config.toml
n_layer = 9
d_model = 96
n_head = 3
n_kv_head = 3
head_dim = 32
d_mlp = 256
vocab_size = 8192
activation = "geglu"
norm = "rmsnorm"
norm_place = "pre"
norm_eps = 1e-05
positions = "rope"
rope_base = 19000.0
rope_fraction = 1.0
qk_norm = false
attn_scale = 0.177
bias = "none"
tie_embeddings = true
parallel_block = false
init = "normal"
init_std_qkv = 0.0434
init_std_o = 0.0434
init_std_up = 0.0434
init_std_down = 0.0266
optimizer = "soap_variant"
lr = 0.00941
beta1 = 0.95
beta2 = 0.95
weight_decay = 0.071
lr_head = 0.00962
warmup_steps = 200
schedule = "wsd"
decay_fraction = 0.714
decay_shape = "sqrt"
final_lr_fraction = 0.1
batch_tokens = 32768
seq_len = 512
doc_mask = true
train_tokens = 120300000
steps = 3672
dataset = "wikipedia_en"
Each number is 128 + 24 x the weight over the matrix's rms, rounded and kept within 0 to 255. Layers, rows and columns count from 0. Numbers have three digits each.

# layer 2 MLP gate, 256x96, rms 0.196, rows 144-237, columns 0-47
165088112154100129121207136115098113121149114099139130107110129093155135116141120102115111100149100135104090111130126138124102118145136092128127
121115102108104151120108136140138121144157159158158167144134139147132115112103153114139144125137148131139138112116137092132132162101106156091105
129149151124121137140113128124118152110141089155128135111090129161129097116164142124109132106143109127142127153104159155113151126118075154120167
114117159139152135091092123153131054144118144163128113138101129120138151173128117124111160124120091133133154139171094114140140186125110134114150
147117128131134088153112124111109123084134155148118096085130114168123111133135105123132146160189162129117130136104128153111113096120123098182119
161116105149134131123105122138176160151101151149095135117101133159143107182101118132117183137115131128156108131130113154131142116123126126133140
132137121109123156134121104125131131145151137137118082129121152124143169134101156161166080180143127131136102097068121121162112168132095101114105
131170114114098139160126136103149152110179122154124098129120118132135145087149143132109133080127106118119166186131104125164165153115144119081134
090142113115144122134144162150135109097166101134084108126124099133129111100110156135130137119159089128155129159125117122157123141135155077131136
155099116142137108114132129140107099142159125100153132096125098116167142116139118107163110148142137113153101117127189135154149140139106130118103
167106114108143111142151116124157139110193149125136160175141159086159131136084134106122171141155122178094142073156130118130126078112143113151151
096085126105142075160104133128165085129135132138143167159132173129142125113119126157123119127090109117124133133155144126150152159114131155102161
100155143143117113098161160133130129101122142110088121120107111095128152143063180146097108146113120129125158107161105131144122110110107128125141
128134142135146107090119109128139143103146159140083133130136155129133120109132122093115114096130147151152115080126098114154104140124173117163108
111131116113090150092102082112115132088159117133145137105127116140112114143142113089128095156103132148118134126105133094128158193132112141114126
103184142089108121157093125108095098132109150184147106146132166145112109127125139087098152166138148148157108154121124125115101124137057098152128
127129132174132139117106114160128119152177146147123159089146149101155076137095116086113159111116163130149092147132112149125124148111139120124096
145153159158111158151129110147176122127163125134095095132099095131158132091129115168127134085147134138131142080143112157166120147152106159127166
165113132084156125135110110143079099105152135100173141165124127147093120121141121109125106136160125104115113131114127077097122104119108102137131
116107099085121142150127131101164138096173168135170152108108162161158134143138169139144120087106133122153163112174098118129160097115112082163123
125137110113160120090081113152115131123127166100123147090115157138114125136131066086111139088092132122111100078095126135171124110148148145113098
122128124108151129076128107133153150061190116129140153155126151110111121137095134126132107100126115128104128162161091161112108142128169087151109
100099133132108123143112146139112117099158086130117186149157131146142115147129094112092122111161116137130099088134109140122107137105148158116120
157122132105097158205122145130187116115174166152114158147118171078155137150125171158121147111142129139061099136125116107144123131136153122115180
134131145152114129091124126163120111153115139126107101160120175124129124135141134155124108177048105086152125110162155102109101142109131146170130
098151141120137137103115103116149100145152151146115152149109161116087131118113187138119160127119087148115094077140125163125169135102081107088147
115111158089079084182105148144159141155125118132165139131143158182131145104114095144161092123082079158155146134166104096140120151143132123085139
123162092140138119127149157152117184147145135103092113085107125125157111138132142148102167092154130122110109102103133162137126114126107154105130
112143122140131112131157124134130115138122155141143157135104131142124124104107127087142128147129118115097122092107105096107115140080159180176125
094164114128127146083096098161123125157142137186097137131134133098157154124140093145096157145175115159130109122082174093117123166142143178122121
138101127153161143091129116153090123145147152139102119143099142161130112107152139145113127132154116125201131134164153108158126141119124128135138
139125144138087130104128090107089123132151148158151114088125129104142152121080175115137093170137126121139158143114145112165071120129154155126078
109145092125117132149127136122133110102108138163130144115138090169105155100106118127106137079135130087131146148070169145129139132092148122128135
119119088152102123111083144121108122111121061108127122117116145148147102114148120111115132123152114114104131143125126112086087151146168189106145
157123094140084132114126074113139136107076163112125088125135116150129138153138100150125168130153108114121099131135138144129119109127108129142116
174134132137125105118144110135173138161081120116150108110119113113151125121107119123117127153133086132147112157145115117149069102114147118154129
137157120114119128111102121150204125111159136155133095127152092157171099152093110110108136139145063108063141152116072156161115127132131108153093
115105099129116133098120155121094121153152118142088138138146128104138143129125128121117111101132111113110118098153158141149143151109125138114084
140090130164131150168118138129130144153124143144084122127155125166119109121158128106136175156140121117102135093069150125162095121139158175146075
093102108121103146118098087164133164166145103156124137165153122132138103084146125129126099112138107145160083105136153138125095174105092123090159
153138124132149084155139141126077191130143123105125119139135178154150102141120111137113133121102087128174127077109138089144136120138154139127130
163111100155148097067145100103147111132144168135112121085131135101115102173097184114103120116101097110099163126143135122152145111146120077133114
131107098141085114113121092112188108103146123142141113173127060098124125135152107107124143154133110110118138127151123171187126138152123146130148
094102096119046120143142124135136097117110128128101140123088097101148099095102149099151111131125102130138105148122142144130116157071165122119115
170133103150128133075122164133103153071099173161112138152133117125153138109170114138110146145144154149132101154156115110131110117099159129165100
142108120105126175116131113120168174143133142134149096110133126141102138115073100115124146129141136112138111133137129127101147140158113130139118
169168141166121125138089122118106095144164106087120121155133113139162112152165110124074140154147114136119135115124145152050157124107119119111168
130142134146090149075159138143105158117165103139165114138133175095087126094129126125133137140131088083129102151149138107130101146119115129071136
123118183132093123124098108155151135133113104126141134120153130126122121102161137119133114074113071127136114112183130100138151143147138116140122
125127102149162125169102128165117141143105123096112125122128117163166154139151076096096124132138134132134125112104126144106114095157142129080138
103087124144104161081095099160091171132087134138096188157123103114130138140107161065115144127105105109116122103107106119134137155142117099128145
130123080110140168153145144116135124127114114121128134129126114118119131125108107117124109099108147109139139097095136089094165119115175103131116
147151112144156149122112123103138145138147145163097102121135144153149121143145115110131187129133173127168131154084126131124110116089140134124135
114158104134124102145151168143158059082109141119102143151147098134137105143168141147128148105126104132105130098097124144129112083118119144122112
130139137107130143161120132138152111124111131143114105151139113120111110093112123141118154160127101128136131157101146149101174150079131121144122
145117170107144138122126122106119137114138132130167114108135129110107131139136167119137140132136109125170101125130157102143128109094085116135161
202100156117118142093132098130108099149091085127123108110109103123153141111123131117100102127137113090152135090108153073112114133122150142125092
132135142132094146119150119128100124183117112143083125135123073136113147134140140162059159141157144167130148122113168097186151160169159095140156
122083152124150129094115136132117135120101174125131109132071102155120143127144126135095078171124119129110176138138175110093128154107105132123123
077137146156110105113148142127102145122107124109153150100137099097113122096136153118126122104131104116119140129154099150163122116142140133139124
135097109126120180132175122151125118115121160129157122145097149092166127102107122118118128120127105172131131135130137131131080124151130111132139
109087126195146161080126071086157129088156098157146130137152096135126123132176090126118120103135115128155072129136119153140149095178141100191142
101128109162131125108122134139064136117163110142111145118133136139139142092148156142135150119141178087129127146149079133101137130151103109111077
107073134102076105100142154201127118117123144134129114088129155132131056070078141132134101126105092153137138131138111147144167134150122148148140
143153178125148117183125113113126144149127178155096154161140115128164140128105126117101169161115186139188155131151125138140122142098123099153127
083136111124099165146144101125168135106105177174140144133147123138100132118107149093105129123132100108117144122113086137105139142099053101143137
122138179114121106105116125150173157127168140135147132095100144130119122140160137117111128139118115127151139106148086116136140145109191097103135
083114107092156104134158165119155110112145240162075097149115103136129147102143112109130120120146117151071119124115127114181096135083128160097136
134129120152176135065076132130169150157097147149111137130121129167141110110071099149137138123145163112130110104113134106128157163112159151116116
115126140167105169161185141124115134135123098171135149146096119169146113108143112149100147165128129099147123118113137156129110122106099142122103
134115145123114113107121122123153137136113139138143112110139110133143141111124136150128110131167123144117159171154135131152127105132127137138121
136089159108117133115114079117154135136124127121131093159159132105130110091120181160152112093101113145155162139099106096105100162132145142092147
147090089101117122125132148135144172120106111120129119158136131136114148090140167116139177142128121101123087150118115088121131087092106156145120
124151152152106091137141124119118074125157124138155135139118085115107093123158076108142097109095141109150102116132111154185132146159142124152095
106115115104157111152130174158084139100134151164160170169158095146090113105099141095126153145111159107102127145095103136153150123153131112129129
132153111123153104074088162113143128169121128164089146150127104108141147129143098099104184129127156106087118105120171123145096128174124146110152
120110102122142142120169140149124098110112100169121133146113140127135122156098138098122157127141123134140106116116110162129117113132079094112182
110142093133120079159125157131122162133153089062093125129111127121132160125112131166127117148158071142127150159119111123156152116125130095145156
090122146149108149066176140143146117114116122166146139134145154127106140112125116122086125127128141097107116138126130185129101115153118157104107
178157158128110115134120148138108141139105113133097173151129117128148102111120152139122118088094110116119101089112129165147134133151131132112186
117125101154142125106123144151121128146152143148148153124122119116132101099131178168169117153148141135093128130133093185184126109149154111131133
122124148127093121067109111123130139143162149088138104126125099133103093121110128117104145096162129143119138153109098138093155136124117077117112
133134173156108105121136121122123124143113076146111136106137097149123093117111130096108161118134150100102122135125163118131117146091150136144148
118145155127153076128093144175184127105168145123099130121112142170149107123103141088145131122130155116099094098121108129185145123127126100126166
140122165117083127115144133132140166102162155150104139081135123126128135103110154150115150119143144129143100139126094120084112099128151135107122
131134165143090165126134116105136142135121145121120148099123117169129155145157098115157112111116107149139132109186167159098171139135129139145085
097070096089120114124118152128144111144142126120152119181135134130088111172130127145107142108107154122116086064087163147145141139128085131101129
180149098115152123101103145112085156166112129110137133105124125125096129146108202104140127150145134123136142114120154149120171136125119105101154
145082143101122131136091160119160133167094141158137121142130139119151082129115156108180079126099104158130099119117107137125156167096191115165111
146152127155143125115119136107104122113153117124148165136141122141068133113104113093111090099131140094090073116099149158110133151121148117105100
118113164117136116127158121148108123112115128155099146087160153161093142111106151095158139111112129117113130135053057108174171125118157125112114
154152102151139137137125138103124166143178157119140120120140145110136092134138146137132094133108132133162069138121122123133119129167140118134151
116110118133088141133115133132105145144133139120102151115147107119136135094123110144069139126155135093191099115167152122099138172137129108174095
175128152126103120154121135140132152106161127114136112085139115154125117142118120142114129130156119110140120195088121157140142167121123109144106
# layer 2 MLP up, 256x96, rms 0.183, rows 144-237, columns 0-47
148098114136124146085159101124118134127156114113123121091134115103131131124161132185067122118125148119119104123150127166148132106114112102141146
121122142147149131133136135172130100134149145129116140133118160103108128152128146125161152146094130099157161150114125112094106121150131112132086
124144108099135093134109159134140124102111090153109122132147144141137137108137141142116103137150113119104171160107166123133150101097090122104133
150118146113137105144172114147089088080171129101137116135086115142116119114139101169087126177108155128163157125168150125124118077107073148151114
159148091144157066125118143174093127071127123127150123108104127160111151137111154147133160126133106117121200138101111118087156109156120134122105
147127108094124155104142109108074115118084149134170139131126134123166162114094134108136121141158133150122078151157144106123109137104125120139120
159098099120128127131178127123070117113102164108130165132093114143125144136115132160126144158122182115063145169147090156133111131157155116125155
076143164161122134115129123108107104157208138163131150095165155150150099170162113080121167138121132105146113106136154133100108136173135172190111
097162100168143165129142110104116116097143205125148118130100140105137136126138105102158134149116121140126100134114167135101121108104098157131132
144101158135124123154082167165111127134185119141102119122148107079130114134115117123127142137135150103151118102130141114143135136128126168147079
109127135145162123149123122130157112110151149155124133134123144114107127172148116088134163134131139119111119108107160107112141168166070127137150
128166140118150130117081145140129151127139112142130114119141128112107103127154123100100135091086118140108123120114119085125123103144106108139135
153128085131154165211131106128118104136184136130097154118168116180116136134159148087109153115104126104134125105051115130163090146158148117117146
090088097119128129159114114131120150126121153133123101170119133180149139115128146106137080116142121143148090140112160132100110124107107166129122
116086171150174175125088080152122094154115197129128160138134159143113155132160113091143148117122125119136142158105147139089125130163085142107114
135140173123121069103088161117146096116126107159143099162130099160135124125147150116103145150109173144113134144169116139160102148102095120146145
135111149117143079127110132125149123125126162116077144079128137144137135114139165100107088121128135113103094148094113132141143129158103126092096
127174138144119133125137114151098164142145114135095134155155115190100160087123149132139180118121130143159128137153115132169092117104116154141108
125103140124155156117123132155133100137104165144133093123178103123139086104138151161147115102132107166116127138157115092088156086149167100114118
130098139148179099084129128144103186099150116118134114145138116107116146124081138146095154074141156151098110101186108154155064091168120122117101
118120124157149094153156161118139132110110090177086155141141127145137105115151147108145122140138139123122153151112119142116134116134138097119086
097107137099146130122130142159134144111163099087102078127104102127113148128126170109121112134160120127142115132126083099142141119113134105099149
121128127146132122144119111142128138109209090163129175173160128127158112153120105149147123095134094138125104066146124127165100137102137123131130
131119107131135124106112144118109114108106142125135125137180120124157135123103123108129117121132135110121147101131110140125100151128122126137127
177187098156165122105136108102130117094150116136109097114131122141132122141126137161106123153154128085148130114103144126093141128101117137085124
141095160115136149144138153075116160144091114124121091114119147131135133104118123090152146131133122129115107095133204112145134060145106098142124
141143120138133108159108180148155115169105125132155145129144134136137108127123144108123143103096127100112109108119127143160129161114132146098136
123131153124139152153112157143141127084109091115134125133142117151126120188128141103122110173100135113107147112123100156093113165151149114140128
138154089089094136139129105151115159119125092092136075121120087091145110054140098161121103094125082141134154159157110084089117130141130123136144
132120147124117104138132136149127133148093130121122097112156053116080138153104087178120128129128167125120160151099113178124127131124121115147140
131145122189161143151125149173111170141134149112157115101132146100166119111121117139114121122087101161110158133128108158177127123124168133136121
171102128118122121131118148114111140145146123155136114147142143160133115109120143131164116147119115121117158131141113073134137162125098116167106
108151120118132178111139082144103088082163162104115169127125163109110149123140132137156167164104128127119093135134101113114136106173121140142145
113155125139097152121208110151139127189111122128087117124149099127157111096127154146132144088154085176110137164098153142192101127154103153158120
123105128132147122153108180164150119146175077166123129109115121113117136144120133115104101095117132135143155153143157116145117147136121153100124
086104158146136161085161149137169104109115152165146125158123124081146170132087166121170099063159147137096134153163141089164141160084142121139123
150181105146129130129062123131137140155155112100097086101155147141114143150115144119127130128161144109104130149130085113144133133158121143118122
129117081147154122101130138142110117131120117127133124171160117140124111160154139098154109125143138087155117152144104154161117118145162102127135
134127130142124150102154106104146148131095119143107119123165134136128135113132135127099163135141137129119145102118140116130101122170160148133106
116102121112129126111115161134189178115091130121099132160145175179175149127127112134135154141149122126070126132111167132082115119152103098125129
118137150148087103162093153092110161157122139108122121144148135159142123138149166124131102092087084099106173146075171110084119158095141113117112
097108134178147107138151107108132141124112112092121149111110120123112140083100146134100140155146137102105148104130121157184119117125161118152078
093117115125087127108148138095112115117154121148161148158108165143127126124130117130126146155149096159125102127104116104146110127144096150098141
117141100140124145153107085111119159163130096117144147119124123090105099141109099084096138158120112129143068181131096128072107076154108103118121
136161122122158145173092127111122123152165136114141103117145117116162111138146149126107168107160110136130169138138113097134148137145136148152082
141185144096097139146088116144122178163135128130107101114140147142121091071140166146126100153089086156096083128125133160115154164140167119118148
162097088127147114137173132143091083089114110151144175179118087145091117132137121130147092147128130134130072124068098121108110112161135124063120
099139065122124114140143113093111138091175139096132122113123139130127126172164161112130134141113089120141153129137147110119136108122119127154152
132090126125132115075118141132095116175123139120115118129098113141104121126111147130142119140128119134086129158131123123123159107122123140096089
120126089132116128082101138150158128081093167107116157142084118151106150129134068095127144125143126124075149118140147117095126118146145135144125
103154119094111148133113152159162130111141117098169116109104118149141194127173156139104112110145108130147161102148143123105184130139132119148145
106124121079104126144142142113107120135165132107121112139099097110107087124119160148146095132118158103095126118089120151124090132114109125135157
129084095136124109106146102106136154108107124167094124107116097084091111142096175151145095161118119116126130165120121105162170145147083142127149
144090142128133130096035148143111158112144077121137094065144161177150131105124080155198176117129108121101131185104129120102133127106105168114145
132166122134100137110114112113141127182123145116116091093080157142146151121110117152154126118101120126071153154130122106139109099159146150115104
100165077110135117091110143137147106113139149142157103127066170107134164092135163159096110086085090150155138138138131093151167105114152143067146
123164115151112109114110106172140149142151117093157111134139140140166112133110170150130140100133112154102116134097143096116136100163128132144137
159130121137136175148081143150111150173115104145132126106134123119163137134138186110101102121125090152152113158145160155141123145103137138117156
134127121162105126157122146093158112122146108102156170138161151108113116159121127127102140100133154120134140116124097126122133109142135138122155
139137097147130122138126164126146123154142125115126108140143171133123166143099140125138100144103150148088162139173111137040108117132120109150176
132142169113111150148096124163128138145141081135098152092161085104123172123120158088079102075141103154142168144080147122122128102167090147138158
141145114125102133117131124165112134149159122126110124107120145134155125103121136120131118139138115147125168176140128116120137135112132149111125
143120131105108089105148107136149121115140163155102118160175138138117158101119108140086136087096138152127136148099093134132163095107119124158116
107163155089158134150096080128181147146116097124131103121089138135188122102138113132106135103143091128116134159128203095116118094139106109170133
156133094142129126093118111098159146118128139141141138083128174142154133112141161116129080077106128133089148109122177143114135137129141132094148
163133098095090100098148123158121126151127141172080126134158113157155154129158158167097128094119154139133144094109134135124149127133146096144120
145091127153127136076154113101165130115114142095144076111115132131112137146150107159106140151148130078139131108139127107113151147122128114114129
140139129109088125151100151144128136149114127156139120142128096151169153116101158133123146129159129144167165167105184158129127139105102112112122
146105122124185138172147080134188091117143120154122107136107125130114104129138138183167094138132093143136146193115182107134149136126132113154168
170122153127144107146112081143152147138132159093118100098135114104113152152153128156091161104175108138121126139141142085113162118178118136106142
174091086106150147151160136122124126141073152165136169138113164074079129228116145129087114137130119169153133123091111152097171137114120095118150
127118142125062164127150113141138116166132131138108130154146086125134162102154137155140148083136162112142144138095114156158165120109158126135160
143125162163094119094155114110163128127119106126140136117111156187155101127110117108101103156106093105075136136149122073117091114140107123200120
147110141110097118169115123085101150088123120147103120183117091158108142106125117139132123124143126159147123136118129177138132104109129100165102
157174105158083122123063168127110160172082111147115172125084135141156158156124155105113139135070162103140126149133149120088107153153173078133154
128150108131172127091088149114108123140134114151134122169130138114107110164113116118089129154125149121123119140132163109089122122118147116155136
141129156077107129126109097161143110098123125104160148130114162120139109146097147109100144097122124133123102181112152126139088109097074113110095
124111117135154112161113133103153120105116133126131138168106107143119079165147125132139137130144168158110094148166081139162125104111105109107105
124092131146104116145139146128159130145146095162134115100148112136118148137158138129163134129117178117145110128143140133100089113097134093144123
165110119143175122162139127128125127139159113119100108141126138135131126154149113139170163153131078102113137124124103089174101150085165151116097
110120137114125114139132120125151103156127161139112123096121144120122137149143129121086107143176142134161125082100127091119112102087115153160114
082126187126062119132135131124094100114139113135153117133108142080113113145136171121125132115089127162124091141152145115144128066100106098125125
097148128111115136131101137117112083098143101119139118122135119118121109186122159137141109150106121125124158159100083139110156181127121162156109
101165170088065150135131118120123092129147125179161113102169119135108159099147154130133132162131135097155124170132150114145140113122089102119087
111112128093110141167106119155135143122164093074139150120137150122124151131144148100174153106135090121119182119134128150131112119101091137137101
181141132067121127105126135133086138105096140099112112087137128109164133076112150133137157137132156114145148130117161113154115168147100132104100
121154153163155167123123105100137121126133146143118091136148125080141107114113157116118186148130146118086087105135109127111138136149131131148111
127149078101121119134114102139091151090129126117159132135130145150123107128165082140104116151141156115078135141084122162116127138125161116118095
145127111107113172101116104114205104095104155143166132155111157138141096111126177129091132061087146138087086172143181157145203093097135098165123
120072143166134161121147132111118167153118093141134138104108120150133165122118167115128085184157130120137081135123123106128114122146089121119103
147077145097116126147120111141136141125115119146149123125120134123135100137169139120148078084104126162112164150136127130127137164174139126127117
159130139151168111079133134188098128168130134174127156165078104102130149100130080150119126134109139167133119094085162104164079135147122180141127
136117098132147096184129120121120130089157105149134120116120130194125203156134141126146096085123113102137175101103127136126137178079108104116162
127104089121154096135110130149109137147121166126109159147129137124111152109126143103079148144099159115138150113129142108135110135097137139162106
# layer 2 MLP down (transposed), 256x96, rms 0.178, rows 144-237, columns 0-47
138128115128162141110133097098147132081103129123186132148122148154108147116153145088134181137084141117144150142158100124162154125143127117146118
123115086110104106131139130131174174154151165136101162154130125203111131129137151142124126121099124168134137134144128177102167160138092147106101
150115122092135130131135109118133132137122101114118120118148083104122106172101162147117120113119154144130078117128129172117124129128135157149142
118091168153102105108121132099094107109143110084123148088124158097151148131158150150126101117143102155122113092128143125111176130153130130147136
102127119145096118094140115126142133155105114093129146154132097106132137141133095145146126133117119173124106137179139178123128111140153161119148
104139140127141103140121145121125147136193094126127139141146152125131095125114170164107098146115066143098150118093145138116132111127132132139126
143125125123158118143143163133126138150109095136082135115129148147073091149074142162116107111174108143116159135138127108150122115071149152140119
129111134134113112124087121104150159153124157120151149079085111182114127168094135117150091147096150165128126128114144123167151114108136168150123
151134122139108116131104142091127117125146156150137174107118115177118145168096106103123118142142107111151154101137125110152158157142131117123126
064121117077102114149188117121144148114106104074161128126129165153088112107099138110122142132104155119138132095151113116177105152142099116114118
118137180148113100153130168119170129081145119133138148106138125108134190132161151120170106081148150111113141157144136134158143163143125171133099
137092118109055132084109096110091113122097148127165132162109129145131101128126129124143159087103145144128136099115141113117136141115144086114128
148125150180098122148143091097061170093118130158071178102140134138151126161101143091148134080158090113103174062160084102147122116149157109167162
136071113146109121114150140134121107148161126123137149193148147156089093129140110125126083135121115112143139147130124117139165156162131111119110
111127109166108123122133147083142148115128074120156156172152167172150122083108133141157175117145128131106104117131145140094105120160113129185135
144099141163148133125162083134148100126087077134130068103116140109150181117114108115140137075123131119115133111099127120126137166126148138143143
134138134100112122129153104130103121123092152148123131114135082160122152113084118135171074157155152160124093134100144138113145074147158148140121
156112153131130127195122162096167135102139124124111080168152121117148092152117138167119128127173120151120110173146184145193132124126153136124125
189187108110140107121137121176102119122127158138152096121154122143124118142136164155139133129157115122132103147088146128147139108125167131125109
141118154128120100082155135131105122126113145129100118107147079110157180176125115166179133156174154139131144146129139144112128164143143140114137
126115109125110155116115111134123148125149122140097141112162129091134123169104165097060131131117092051116147108099142087142121145152131119174108
144145106148130131156129125137135096126155153104121106110150120101112112152153153141105159134149143129165103119142136133146151152111113130134139
126119117102149123129153157132172150126113135125130113085137119134106117110128163110121104132110142162127135155125170117137139099148089102138155
101115131124135154129105134101109102089159127149158121147139144081149137142174088109114147148144131146103087139108140109123090113151132110122141
133160135127125128102144154115136126124129125142109126130126142066165133136166115149103069116124118124141137106141131145112123104139153111148127
124150147148143144151120165098132111147160158133112097153131149086105109106149143123135111143141110108116131101122143106108148107117117135124144
104096111125147126125163109118115134134118136133102101099152137103135098165160134098102149132113156129084139129135140160122191149135140125110138
119123117115148143133077142131122121082097139139139157115125082120177111104161102116130117157167134118080102132116043127118191087127154157105131
177148135100149100118153108168165124156166116119093156119067134144105097133144150173112125145147116138168123153113121138134157128115132149162092
115136160128192093156133120159151158105124095134144157120105156170190115110141158107123083154149132115139139167158097128122098135125131138155143
135153121109135179098106142158128128144114169128107157128104103165127104118169145110133137101159131136116120150189121130126136119140146152143101
173075094113127140094083139124142142112138130121133128124096128127090131144147100123136090147131146168112166157124134128101108125120110129129173
166132130139100148152145164117121140098151156119127147165146130120143132129112124159136134116139119147148123134079112087105174127124123142093110
163135145116109166078067110089074151114107023143138160136131122103115140082136177157177128163133148168134129099099137135124096102120150137134111
126142117129106131104164066101076127117044192104156110130126106155132134117116121148155190150142148113110106104164135119123136130112140121135117
156132114107148109170117126132132147148170085122138097115143134121133098137155122126081127177113103088159112128101120121139108098157127103126165
113105146091124135141154148112096127103067132144139142136120132109131123096134141145142134132111154154153113108140181101107133129132125103100150
127179113110112145114140101099119144076122119136112138141132131122103102105131154112115160115121154095124129106140132151121131141136122088123165
116146099112152111094120097108118129117146172114123110112085096136112132116115117105114090101111123101142121171157114129110127150106120099134159
126146100153113145144127099119099118166138113124133145115128073104128148103135158091134146105116125105156137123141126124154136126101148136140094
096160142134132123132153098172157179159128126118140112156115097148102146161127124177135124125173125142089134198138118119130136115138080115140133
168127121140116127116092127144154103096147161159132150134133149172143135119114110143093121110128113189109116120132119164086105132094118108137132
103139089127164140089129099160131137139140122158094148127151128191065130133123104122116139117115129135129104176120109094096118098119135139124145
128134146114106110114175125128121110108089138135092145127136119138150156142101137160134112097136145128119138124133150104121127163071135115154117
131142140111147110145104100111163169121156163119112160119151178112158129127125169144133149102120096121135120117120154118145145100121109144129114
118086129116138120107157118102123113106089138119124133132114119132112134173139085135137158135132122114132163098104136088143136127142091148119113
109156136164108175132077144157078105137098129136108139178170160093146080164145134143117146091129136130136120126073174184152134145117120143115110
138176107101114106161135125111098133109112124142171120106133131139139110064147137147130159139149157096140140154116132068173093122076108114158125
170150132173079146140081111107143112127128131093123123108170133107147113100164124130137117114133080122129137116146138132118169131131122128144116
144156122164101083115151108149130138071163136119145112120168124103119110108141151116130129152105093113138095177130153134127143132149105151097116
136121139101182116138175140138122133119123096117151090116118119165187154124126139087124106125123153110128169155147119132153085088098132092162107
128169125111151119164100128111169125133139136129153124101138078121139116097135163107127067131093127130143118138145112134120139087100152108134125
141155114106139107162114137137154102117150139101151122136139167114137122118166118126149130126144161109171135146088153156127105101146153104142127
140112104139077116111078110136107095117159110123137072115100139167127121165190064122141149107118138185112156127096124141130067090134125152116088
143116110171104119147095161109113134154148093145170116132149182143164126127151120150132080148149133130111132154144166109107134135150117110192124
121117090133083146078113115090175108135165145111149165104096132163138128139125157131153094080117135100182105163114155100090129113112152091096112
105095107121107173103138152144110075141081099121161128158108135107180131119145142156108179100097099097121137118098156098096142162103079108123109
105130089136131147119094154136127137125159124079166175200137154163135116110115112121160114118154106086116125131123110177146133106085148124150147
135102140098132128119117126122124115124140171135146125133093173122133101105132138177124149157125119156136121117127136096099132161120111113142111
157172112128130128103108132137127095167108119130111087106149088133138121132117132110107104172120132148156158091152149114149188152100147142146141
133126103131119133126144113087090137091112159168141136173110152126190116109108124118150172147095100169091141125139104117118116147156164112084143
124093133180150147117119113096154099102147117152138136133134148130131139126152101124121122122131133133138097108117130146149129086187140113164127
098139165152100093098167154159182137158120138084092114103134058136154130128126110115137069147089102149143134132116113118179153120158155121115133
130115129109122111187136145119111146102117088103132125125133124145154165137122167120072127101154146080143141141139159115157137105122159144091080
111134107093089126130098148173130089133147082164098113123152106170093120141141124153131123191108123151105112141141145088143115112107151081136086
209118097117149107118119095151162096141176090150102128096073132156129154107146094173139114145132086170111087106135131091140128137131171140114151
136110130124134110113086153100142112107105117120117164141128136152118107107138091121122140097139135139105090149115091130110113107148093147124107
159129127164100109104119157119129127122140123139096147129095134112158148143087123137107159116143121136132150129074135088140131153088166127185110
125090187120091101089140114115091119163161109095117161113107123089074134184094127127108110125144162119161112099122138196135132120114144145099122
108117153145139161212126133129108122107158145172113091160130141103169134107119131116137125118149147095153124118155101108141141080101140109101137
096097108178089114177111170106118109122114164101160204121100126100094049136133097079110080167135125157101122102115123098058137163102166066127160
136093122125179121171119131119146126119140161115128122128140118119140116181122119100100129115106089136118096114124119118164108104182103152158124
139116164152123137132121074157211119152126136125123103151069124124150126071128098094103129142184093138093137103071130092148079097116117115110117
148143160154139167168132161134141098141148157067117127127123165147143134097134134113125130140118099116157109083153122086149108102159107139124114
144121087099129124184129125141173154178088118155080133137102107155092123199100178151127149124166116102078143105181138117117145106110132125121110
132128141112114129146147101126145143121125132110172111088145131124146144146134121163164113119158114116152136156120095138106136125124153121114119
091131131153163126135103134143132171119137119147146103100144136097108135129103176143136163133129142188108120104102148154106147149149127144095123
136164148123111113124086120126124122095122138113086143151129153146151135125146091119131135092144112098126116131142134164112123085133115138138160
100129118106147138101144159116154153134176142133154100144136107144115162123191115109135131122148108114136143162158152121149103110150112135117122
150160132117113159113126085142152116125144127125107123118118084130111111103092118153125116134134107095086146094131159142098144129177149085121163
111102106142112101082132133105082126101100173114063101124140144095142131127160089136189146094142107150138114098115150102121163120129125151106157
163152114143118113144128142161131146167213132122121087116110106110135095110130110145098124111137143109136137178128121135110126113133156133117113
118091098121129074110148121153092127147115101134115135126123112094121143117133150107153129121133122100124130119159114129155060122110109136132163
164139067161157172086117120102142116142132119118121138121107165167124114129119119159137113084128136121126133124130131119118155175137144174151112
129071156090141152129079155088115156143129113143116135110112122149170147121149139099128174136118118121124115101129119164129159099142100137118108
144108140057145158086120143165127115096140091082121165135137132145154152126097143115130132110078143120096132102125177131135131126125099142115068
138123129134103100145136123094153151136096105126132126125073143141113148138141145116149100127114117106179116120130140137157139134070116134135152
125122131137131128120088144115123140160160136170092119130118112111121124144158167129097110124132115095154154100137130136118133068092136092163140
194114145084140113141154090161146122113101092147125158118086134087131126140144132135139130119150092125137116168141152100182179104132130137102162
154120158108151098111144127141133137125128129118110123122103111109088119100097147132103062145135154090169094148109093196150119158106165091102121
073142152097153105125130109122159095143126124112113105110184104144095120149143132111084146144159157133115101138104103105154105095127131143125109
116097099134117100104143139128138110105135103141105141143102142157105096146141145152129177173133117145089106133157156107151180185127112126111112
124151132183083093134151114163103123127119118153128123150156156122068105124176080135131130150141128152117138096121088162168109159138126132109142
146099151109128132141143156103140148085154144124102108086126119169152102145126156166132135122136116176132136178083114158124156134141101119140119